From a checkpoint of a small transformer trained on Wikipedia: vocabulary 8192.
Each number is 500 + 25 x the weight over its row's rms, rounded and kept within 0 to 999. Layers, rows and columns count from 0. Numbers have three digits each. The size before them is the row's rms in percent of the matrix's.

# layer 6 attention query, 128x128, rms 0.101, rows 0-50, columns 0-127
136:475487498528541472552461533544483513510511485471484489461481542488488490529533498517513517498468481502471538520480473493504454465481467489524477533487497488512544532466516481462505522442509514528473514485566485536458503539512472540495501518541501497478489517507502537502494516483499484514501492500512468515486501510495544489560494487461476485498509531462482545519513514488513465505489
093:527497522532506508559511503521501493500498480475486477452516509527465488511515489509510495518469475501456501485493463477506463456471491460548491539472514534508554515476491464501489530449465480511488504498533507509435490543493487491499520535536476530499480480482528499479524475503518511531469456492485496543491523527510516501544490467480526462522522548504503495546538524485510495483484
095:459507461530515472517478506491493514515478513506482531553491488474546527548502480512481555464505497482521516468483516524476524516541460489484521498519524522529496521520521520486521463486538499494496479493495478465513502477487479518514453485527511462480510506522474494518469537497485433453521546543460481484504459474530531492521454498486488527509453491531510495481504505497511493533464
104:470512489497518476498481514549467518509520516499512565525490519488519527528511492498508508504510498498511509498482517520489504527541498505473481503505487429540464501540482486473531473465545508496537528514506477496481546473563488531527470518538521485473529540503511528490486529482502463452520508488464445469474486465501519519507490521505472510455500467497510504460485451514515473517511
080:547452542522495542473523501503506478507494503472500459485497491514468488478519526489508458516477527506467509527508455477512490488450526497486469518466460535477514493461500491504482533511467519497494498505521501504465469511502495485487546528492455527538495460496509494460547463495506524497454450480497524497520534529456471475478533485516502472482520508461488492528484502460448506475525
097:483509477531529436559465490527472511498500519476466558486503544516524519516502499506480546487482494489474527496495494523516505472516469468522518489497518500501523551524519492479514516464509468526495519470499487496474503513507461528506445440552519469464490507517501513519497543521483463485515510520483479481540519497515495498512489451507489540507489513464499458526543523496503499507446
117:500517498492504523494506475490515515462518551500481464501531494460523486480443485505510511490473518541517485507454552499465549508512480509422531473509516488502498488492497473525485506555512504523505483489483502477529491462468522499472469499494559471517460509489421472515508487525456482496539534527506497482490484475523514506515482471489474532544545499489478509503508492512482497517497
116:465464468471514449484495504487526502496447507512497516494490495470516488493526542508466512475504489508502497503474508485500514544481509477457488478524526456497471530532513548504502537540546484538493519510471450491536478472438492511454517506494537471486520520502484516520470518523473493527545513503528487474492476519521529529495485505508462524501484465466474498534540512540460511527476
096:507505521531477531500516505514488503526522443515495511481478507555483494521520518455510508521511523483467497469511448515517455492476499514557552548465484539509521494463510501471507506472497489485496502517513494512457516511508502496510555508495449515500491464468520539494506504474561502504462477476519530548536497526480492467482515525499513488462494529511544523504491492484509512452545
098:533489510480490526519485486544487536499523471496538502460440515516506483522493492523501492551483504459464522570492467465554458485510508476538455492509467495476459515493497509479491492507483512550505516490530510548469504529486502510494511511492505523502508546523518535468491514507505497505487524462497557474504492527458499501489564505523511449507515467501493500477487494500486482501545
086:472553498498504436510484535518478520522456494491504543523503517516542514544515525502485542486501485474485502457479487505481496487513489469527541524489543488534491547511524482489511471482510461475494518465482466502485523507514472506507491486540478457447484499530493542505466548481554486477494507524494489461516492473535502473520487463473475501493484511473504487513505474488544537525467
087:513504526503507565468526506518514521485526477507544512481471495481500457510491463483524477555477474498491494480480492475482473510505497549478490500525494517493481507507480471471470481487466523484489493487488511514551550457462475514528480523495511507493528479518460437533480498477513488451491493487510555450492483502486491508492529479497488432490528500511455512460441490507506488497496
090:508512514482518493483522486499473489493530503471527495487459545504470492511535518460490482501470514493515514556554477520486504475479490539485464519477478542475502471506500492488493500460473545480486507533528516550463475555503485525521492478523506516500530495538522455489520512488513534490504497478528514498535517499458464484486537525526499514484519494515497470498449475427510504465449
079:515471514517516461493510509477478463479461511519471504544530467492521522517528457568460519490506475518480485497483527504504484485513521494510525512468486444496486481534492514525518514535485463511491437511517459520535505490501476492496539505492503524493522488519535528516499473505500470560529503508477505470475509510509513542479462531490501544525461440535503502530518533478473521472492
115:493499510481507481536465484557475538503545492450511525499503536497513506513503478514513538506462512508486553513445504466500479518504499482503489503539491447510498543511506462463486486480510497540502557466496496542461550497544478521506466494533566475461528529535512496505483531486501491498450515503489461502509507492510498506535514470494488485506529528466486530496503497506503498519463
077:515430511524478500481473493509519494512537520476515505458462510475489490500495478465514510533452494509526447502498497494475500529500490565484497513499482532503506447472489490516477492472490522501520520517504533533518527499511483537492440540516535479491498560494484493458472494466482504487485491490525516496467494485473497516513520465481506490467491559429509527487453496495534486475487
109:510524520502506478518480520512498500506522475517453470500475514548485530478462520543501505506522524499550509525521505500544486471549510466504480462482476524492523513484513528498511487483446450483491473474474507520457479539478527527484539445514487532486464497483530529457475514506487494466518472498459500539512518521546465521508503504492536505521490519507534560533509511491483474487519
085:499509507525491484511468482505467510510486512502503496509522477442512481490495473551491453504513510514481461521478450462473482520482496533477507463490510459516510463506494532510446542516477508513473511511479470491569504501457488517501529511493510495461492469516458524526512487469510446567530545525540494499484502514480485462460470493504484525500494529507484468517497520511469473535515
090:522510485485473486529499493510477486498476525499504522544512496521522511493518509542485489504506486491559439505509470488534500546500459492551500503470485503507503488541527535520489535522490509521582468509538478505504518524503472532510467513483521517502530482531496512488480513444505503452571504491502494483525518527524464490484473479495490554540477475483502482516519507473487453487487
156:516486533474468536474532463461530455486505485542497474508478466526499493476467481473513504530525491519511470484513547520530532520501507492521534488464473533496512480492459522547508502549481478493531471502502524479505476516483550442471518478459487534545500485473496487498518444525480528513530484488498521493476484512492491532481457522513534498528507489526525471517502517484482526461518
147:517488508489488510487524460470536473469486471558495484507490446543521486487466452493505523534529497512498460490497551518534514518502497472522541474479467526506500506499465537531510507555485461506540480484500515495493488519481532473483523460452492532532488473485506490483507447528478506497525473499485519498474481526497506540476472523513529505535514480532528488523516532492485546473533
090:498513526499533512503480490521525541533491456547482529494473491530534488540481474489509553503499499512427503522444528499531507496515517518492530502523470487514483559506452455470466502530533471523489484463507485522481509477502512480464507501479503506497502488486472485500468509489471452511476544485478496497479466512498526507481506499468519464502556481534485535461523495550505494501516
100:489486506490506467488463468538483568523543487506475537494516535501501521500492543495547519494489561499501466505507465483479506528507501527517496458507499495507542522480513564530501507482509479503497518476494484548467479508417513511484481529485520491485497525530486497475492536499466514499517480485503510542511502515502485494500543462513500484507518526465510550488517466559474479528525
092:538473535518478543471490500510506508491491502511481448502508493458476446501502487473488522500501496486587505534490489470483470521524458468520516544466492497529495470523499490505472523506533480522530496492465498480469473488520518505496513491477478512501476512469510504509493519484468462523494518455463474505526538489471492487498491504488474522428482504496490541537501555521448462485492
089:467517484499524524506475486503546478495485513511486498512495498462515518534517570473447508476501514509497533526510487463486560514498491500492514456528509542530498473472519517513529524491537512513517513517453538457474449525468528489536532458494482467505457505480487493488525483512499502483545524502461515515534491507485500481498514521541476541470487470484501483512535519511480487531554
091:497503496465481489519486481517491449503539503535514476547475514495513449480519479504527510497509472547502491524505496526505494494446454493471509470515495487515482512500500466507522497519467479520511473489522475413447483520522476485481542489482565484484502498501521523489466517521489486466547503457498467493525464542467500478549483514500512531522520477498482530532509525477475506512494
081:521523504509495491535502499503460488489509482492499457477478485505470495503487497549473506533529488451499498510503459516552457460512522498494554533457505491495457539470464443505463506466482526541491478511531529524520521474520478518514465483517520475461516503486473533476498479522503469534460498474516480529467499509467508508453530512471492466507485511515495507502511499520510566471514
081:494540492516518491484492506505514515491524473495481502524502511509467486486478540504439530484497505474491486468503529542514521515487529524444519480522555501463516493508472522526487497452445507493417537473463494517517506507521502476474520504528509489523469491466478493484458497557496492477525519502513511529503503512535495536510527540502539533531502449466537484499479534507497497502473
102:505480493492539502503520504488499461471470570497516509517517490509514486469509447525560489524492490521544511503528498487478484483488476466519461538486478494502517485581504551515529483506461504473547477511529509466479502486506483562538499511488494537517527502530538485498509502483491502505516484498481492460510534503476497486471453485506480535475460475560498501504476497474480494487496
094:515455532530567512481488542494519517465560483481514480507469510478492512516491488482518511486448503504514544488523546455514497523539532536451460502523509522507495497509503524494500439451475506496470521477478438532516484464471499486506545484528521522521462502500512501515494506501505522527473512503501515524491486517498470542514511537500509476478478514512506521520449509492509523526472
091:473489517519525556496470508486536503554541508492480488512495499530497488532520529502505497455467529475499474527485492454465508512526515551478465527526473503509529501465495518476455520493500477489501517496469513473479503479485527513497478490486434518508502463466484455491478518459514545478472505509479486493514527498568477482503517504520510476473493484501506548488468527523482469546455
102:521527494525471481489501500502510516469430517490463460494514494482490501524522516530439498482546495482525487515511451529473514496464482486506523545475546495501508498599492457532516556501503502529480495499491512492529514531551480497519505515493533480516506494489473538539526486525499439508509494515541497475512510477503507503502495514483492524492492491468494436498509523511498484501502
123:530505534516478502496534490502507459487515470522514497498511482524458500495501482512507468541538497528463481456491458498512538487485524497508491507450543539501531471488485477540548511496476511492505505516491533491507504532498515460502505516491490504535501435489529511500544472528549526547441439504481503507466492508498477514486501521514530455526540543539519461500497511505510515482517
138:535508520479467524460543476456515478497482488536516477523515455510482493463481502500503473514541507519489459480520492511514548510490538507494517492497526521500495454485479537541511493543470511459507500506476536461542494505482543429493518501451482499527488460481507466512524457522508537518488484485507528506493485504507460505463484507541531492501529506547512468484479474505490530493534
105:487529499516530487558450522515487544521532506487475493489538508505496514525489487511516510470439528504470512486465528506494441457501464481481526523489467468498553553469521464490459487482504466516483516483519473519470499513497467549487508506540490501493468488502489539503486521478470464478497487519496425497508531498500527470508486477463490524518506521491495522510538514492510474501476
117:453507479533539456562481510527489501506489486493489502498494529488518524562490468515517560488452479489482494498471494475498494476531447480505498505504505522504496538545501467475493490468509495533519488475516496531465500511519456532502432510555530493485521510540496534510483515463505453493481494525463500469500504519518523495531470455473503524494489500480461499529522530508514497482488
119:507484522483466552428535489502509468494520497518530489485470487498476476452519504456514457497543512505516492487531500507528512530437525549498489492501487507497514448474477535530496485536493532482508507525518506498522498496489557464493555531457493496524506504480484478489509478534510549519514488495540550517483487510495493521481525536522504466480529478530502513489467488509489521504534
093:542489519519467538483505493498497521509559489481515470468494505539469502474499524471515477512480527514497486518523454486525496459518492488495469493487498539477491481455488491502478497485460526463465486530480516488478471485443502492519537454473482519515484481470526494488521501504501561471488465464496512523524544518491476484467533532519522482459521560500541513513495462490464488489532
097:523490547515491510511489514523491501503547497489532514482474525504495475528529492482526472519467509492504525527540470448510468496497497518490465472515461511481499464496481482483507508443482560493498558519480515496458528501548490519486490506502480532497522470516543487503506495475500535477480509450482509517523486518473500506534546532523532461467525521498518530497435524490525446482513
101:484531477540507483512482522529471530515488534491499530521538529484511506554523469492485482488473507482510530493468484512489505508547472500505497544493489441523479534534534464490485471479541527515503512484474516479490519503536439525544426500542530472479487504501500504501477542472533456508497506532485476474511512470499512482516513473467470535514494472462481480493511500516519489522467
090:517505537513518512474457514479518471513517477532454476472451477507461518477491531522507495490533499524491467481513487484511502496502524518487509500477509552508545475488455522533482537521482475460477477492476484503537485523474542489462573516475475483480519484494466512484463513518479512500520480473535518527481510514508477519490526532473518469463502567517492517519522513492495539479547
084:494472510496478516478496551511511507532480481500503490482485501533491454459499519496485506489490554500481504458513497454535495506438534456533487502495464463487511516472508516471477537514498483499487505493496479439520499511474522487520561531489468518511472459501526502467487499491474509500458476468534488515478546524472473459485491522501508481444505500521538536560487502490473494520516
108:515516529520494555512506494526494512483567485502522524494508523509436524522497495460528506542472502512515527495485463496522510496538484491546485510480528580497540494459497477490511498451503519512493506485506531520424455524526509488515471491521489487530493528494511497471509524486546541464494466474516506527479479510510484521532518506504507464493518530496542523483475500498511502461512
087:532485516504519516485520495491494510527509475529509488474505478502465449499530517478497458486524493461479489524536452448531476494487509503502502496485454533493472438485499534506490548491475509493486524526476520500513485509511508502501544493466448536465523437473512518463456506496502506524476476440518530510533512546500502515485547519498493489474522498521531496512494523514493489493563
076:538477487494527512475466511488524523522491484536497457486477484518485473492462517510508488490505507476533515538503517471511485501487500491512463473515485516475487506507502568494457536516468474480441464510487443489480467514421499522512552497463464527469493515498498512479496480508468478498525524489507516517494529525491486493466494507495486518471487466518508518519511537524416481510533
075:464522493483520459519494508489488524491481509474493511481516509501522558517465539532491522483512496532526540507457498460502512488526515452504509536516544496520507567515500464483513480477530518529488524487501523528497505502514469496543478439537509419442525513510525507526476528494488516486483512502477509481531541481516522502497502464487485470484490530488488503524544499507538480520476
076:505492496481487534474507514541490498513536489483517479486486549450469477517508540463516485519478524487519506539518429453505483502492496554484472503521532546502488476460516501501506487474513541504473526515512519516469498512480485504530503507501496471491503515521484483502485512501520526470479503471535528533544494498477478455488532499510473453427511535437493489509488485482489448506521
092:518492460473514517475543511459515469500468489547485505501484464505541470477472473489490518541518468502508497513527492519506501486480479492510522470498475557512485488490502529514523518559495503482508467528514505478532474490467505486497509488469513507514485517480472489490509472521504479535561473508489558476490440494471505493458466522533500531505471440522512502481507495454468527469547
090:472487495494485516505498504492540540505476448532502488530529496444505488493507530477494499471511495519533491427452525440510483509502511475508535480525525500526500526452508533514472532503547489511534512477476496475471450493465496499498465507478510452524505497487534527482516493488462497437474507513490492513498512518506489486529514506516473513498518498467509562518535527560491510506500
089:491575529493527509489471511506487494417482505478489492497484489513501482516496512508467539503508530516522548507497484550505520447438470481490516546478538505499531486524503493500559515526472492488470485486508492480488515542518508499535525499497512508516495457541498532528502471512493487525519489502521480468485521484505507521512456529512519547541527452517496478498477517473486535475495
088:511487527484504569512499500528510487500561497488533503508454486475501480528504493498545507526477494493468516504484487462456497548473477531516491505519479528491496472517482476511469490505531537522514532514509508562492504467520515487519475531510523501502546575501472470536498482464477511493477528477499499516494496502443519485496519522507489439488534526523481510467473491535506457517524